Weights of a small transformer language model.
Size: 11 layers, 2 heads of 64 (1 for keys and values), MLP 320 SwiGLU, vocabulary 4096, 2.42M parameters.
Training: a variant of Adam for these matrices, 191M tokens.
Each number is 500 + 50 x the weight over its row's rms, rounded and kept within 0 to 999. Layers, rows and columns count from 0. Numbers have three digits each. The size before them is the row's rms in percent of the matrix's.

# layer 7 MLP up, 320x128, rms 0.151, rows 3-17, columns 0-63
096:490519488596448507443478513486457611474460518427485526568525611522557492482441407535508567430482544581482510456500441416467523443498539495479505409493585454503541450493434516484565522446461465
101:551608476452470526554466502550481449497459496523468497555426522432544480519449537547502435517504517404531537560535505472479456369453440514482491448444459466606593575561424518486456447505453526
098:569616386568605563521449487497422423456507542504541465488603509441558505474480555501457471586514466424565429493545491498447418514568495468438646452539556437497572538540486469580492465523533466
096:422486525506577497463455460542443507396502458485561505479584567560458570519443511515528539483579470529518486454448547502555498455477540481481481469563551497539434580492474445483433484510530574
107:418507475518578513544469459446529403514454558483514485474512527492567458519588444567444549439551513498521463494416481492552517426477400554463554531451544514563598436471495539521497473449589455
103:471456517442455514486500525473418502420556507422561554410519489575506505516458469439477633563478540498499494424524527475431490551520426423542555576580413514493467489465479541570517484557517495
097:524542450437565539560399459491556490504529507508459518506491506398526502387491461485539478528426502578415479336573543503502552579489482480442473577514475528545499480449619567513424482478418507
107:491547413389510411548485579574506470560539543535508509510501541448469516594482428482539478488448504493557495406507459547525490491601478618469513556480465500617493496467502559445470510388387444
095:502529530551499467537599575460484580495491568483511481555452447442505490513506441540422551556454525482497519585530510482505550449410509468441556525495577478479505449481591517448515594539539484
096:540530497419385477579497540391532467567544473465458505438511464556449407569503466503488457440534580467473490512508554533507502563437433437542513526402350446532439565484474553538419520459532476
089:534451524520441462472482543518446499522444540499532505629533612449461425455423488505470512538456569466380537517384439544481551559458545505464470477564543434424502537333516470522483443546516549
104:368561462593446536503557552506487528494483515532550502510452416494529530547607476439512485579529498506568451440554567492456487446435531498463510529519517441537556471559570442488499586549507476
106:485503508502461503568417525469424490464470471458512467496551510475447495577411588547496515477444592422454534470563442502469431519435465479503471504392501412434492429435485475482530530535556470
099:426563546597458550484473493509482473425505537592464534483518512657432494454512539532616480540452470523501527532442532404425507514503482462507523523399461472536541601485359527518506522543465477
101:505519511442563473451451521506354550502412506508528440495459460396510487621530460470551457524517555454538446530462424514583489573496567444515481512580435608538486495537478509480531524452583449
# layer 7 MLP down (transposed), 320x128, rms 0.146, rows 3-16, columns 0-63
097:489493553482582518428528494569531446479518515485461505531568443493552496611543517422500500565568516498548575425525517486468483421525490362449520611458451488446561470477579432520535499533483471
100:523547520517547607445492536585441560439484487452550452530468519455469487529548559582463442469451482440398518413519530549576474544466449431411476453558525530515472513475434574578660574448493519
096:440403552567471428515493615502530537540525474441473513525436474555482596543466464585494405562590480513648519503427467498586509446421489517430476520469477528536442571515508532489401456450429473
098:462506537496585501439456565543490453444568446560561515419450546535620475489609500472528519509452513390482422422516407528472584562529483543483474501508561596537518529490542553600471564552519439
103:438583490479478567464500562575552522505465581491454509407461461504524555541480493507425565474419525635593554431432554414434494591430423576512561471442498517544503492523526507517533514438567502
104:491482461535450500489526470475568448501492446467509530551479415465472448503561528470436391513574468586557433504460560383498489490479463598473519478505499526494558478540450495429585430506450578
098:396436480558493456482514496527464569442488578472436535495442426479488520493487516557462465514614578518444507625553499557455426406528477458608456482502465571476440509482468404596494596462392490
106:543533474489479462564538491479481519448537458482507578575565421501490540449472531447459453532549502504439434502478464577507546470524600436510432481532567383528598480405518481484483606428482451
096:429563508545544489410476469458490523502444477446613433600567588380511488587568472490557522499528465534371514463490573499533494486428485491467429582504504517493507506599506533573498429548571434
097:499471598426504535460482434514530497524436489571430410533531477529562523538501546541529356496461486469503525494429504428431581514528468543519422447503505556481484438551404490491451503482411415
088:493521407452486582437545486463550488523497472504490541433416427438516541483484480459493482480414528526392415524623584498567505494487488564433475522388465504452481482556486489470420469520554473
104:436463551432446471520477516555548390516518527518532532483447496554450484499406549495482475459488483541448568400636489449601543454504433527538482516475494508500494515530553555580563424512480460
104:485572503533536507473454420445491447546408544494485448321506470406452469428474510497587446531532555501536439530623539544372452496447530466431386489460538553425506542487503466480381499540550498
098:461508478444466532493480504578492441462452520520482593539370489486533484504489500405546479506510502465621429482440462540478496484549486455476438500444568496482434583557408485493557507462528480
# layer 7 MLP gate, 320x128, rms 0.145, rows 4-17, columns 0-63
098:385486486397597505525547530452480535460535480514518513495597514592479523469524450532441586575539464432618451457516457509541514461526513571583482478448513489560485504496506501475466501457604474
102:511460450500430502530488470570531511556601486449519502437531462466506531616512494495451449613478518567477496424435511434506578503539524518521597526477471609522472482464540452478556469490381540
095:473468464483452420494531462513525614464528547409428496488501515537481519582467591579503526494498492530525398552537574480642419526457451502501509479504446564455415513457462486548573404476577571
099:490583530478425542471495509572544567491670420404507548562507595531537449450479489454487588544484475467489549478585500471549472536513527527461507536506471511609482515508540512538607460511509565
108:525473495470532556520522521574475442492548547542486501533511500495530525484482513541531534412508467494529510555515436412529488511542361550517538520494476549455549482529509539551537510491486549
101:421532542505528502493462427561468558492509498495489544466454454589465515524540581483557517506632508434492487610543499491546487421579424570410482482491554579442508506491435420542553506490535580
113:454498452529474414586598461490529491470504397523545517432507451576484601505467572559476519450496408537549564504550486446504442486505547486544455414506496540464523492506397490570508519529432503
098:521425419456532495491497529504535433589459499443499526534483555499456591535516481540519516431545496608592526451474468436572508375401536641552411515482613461490554441559526531478484469486552504
088:422521447473319479517522506404424495456586566479536514433468436499487553459457477519443559547511504481470534614584452497620443488500538579506485545498529503494504535460484531596460463443415416
087:478640495522540426454535514474545528494531513424503526541649563576534593496575495513494549522492534464472543401525431529419541572442501457581488503486493454576455460482480438514413527493469529
100:432478531519492535501502454550585462535477583564480575570511522500511450457452470520472491529436474508450469525581504519560524451467587577455495540549474510556460522444632476530637484571585563
089:555532495556439528599558546505547514440456542479446543514519552565501541509481406550364589534516446456472504525471469434522519496384490514519607516481481468447513635505592527597535505553451449
099:455427437392586504445542495425508541500585552492489537456494444492465538515538471480378519579500485411475386618472434418551453540515602476462553464523500540393521509565497455500505488547443532
104:494518560479468536501443406516453536453494524526439519556423459415521454505549414552547553466514536521508464501513469481479443515496552496524464621570475481453464454491510519570545535474533407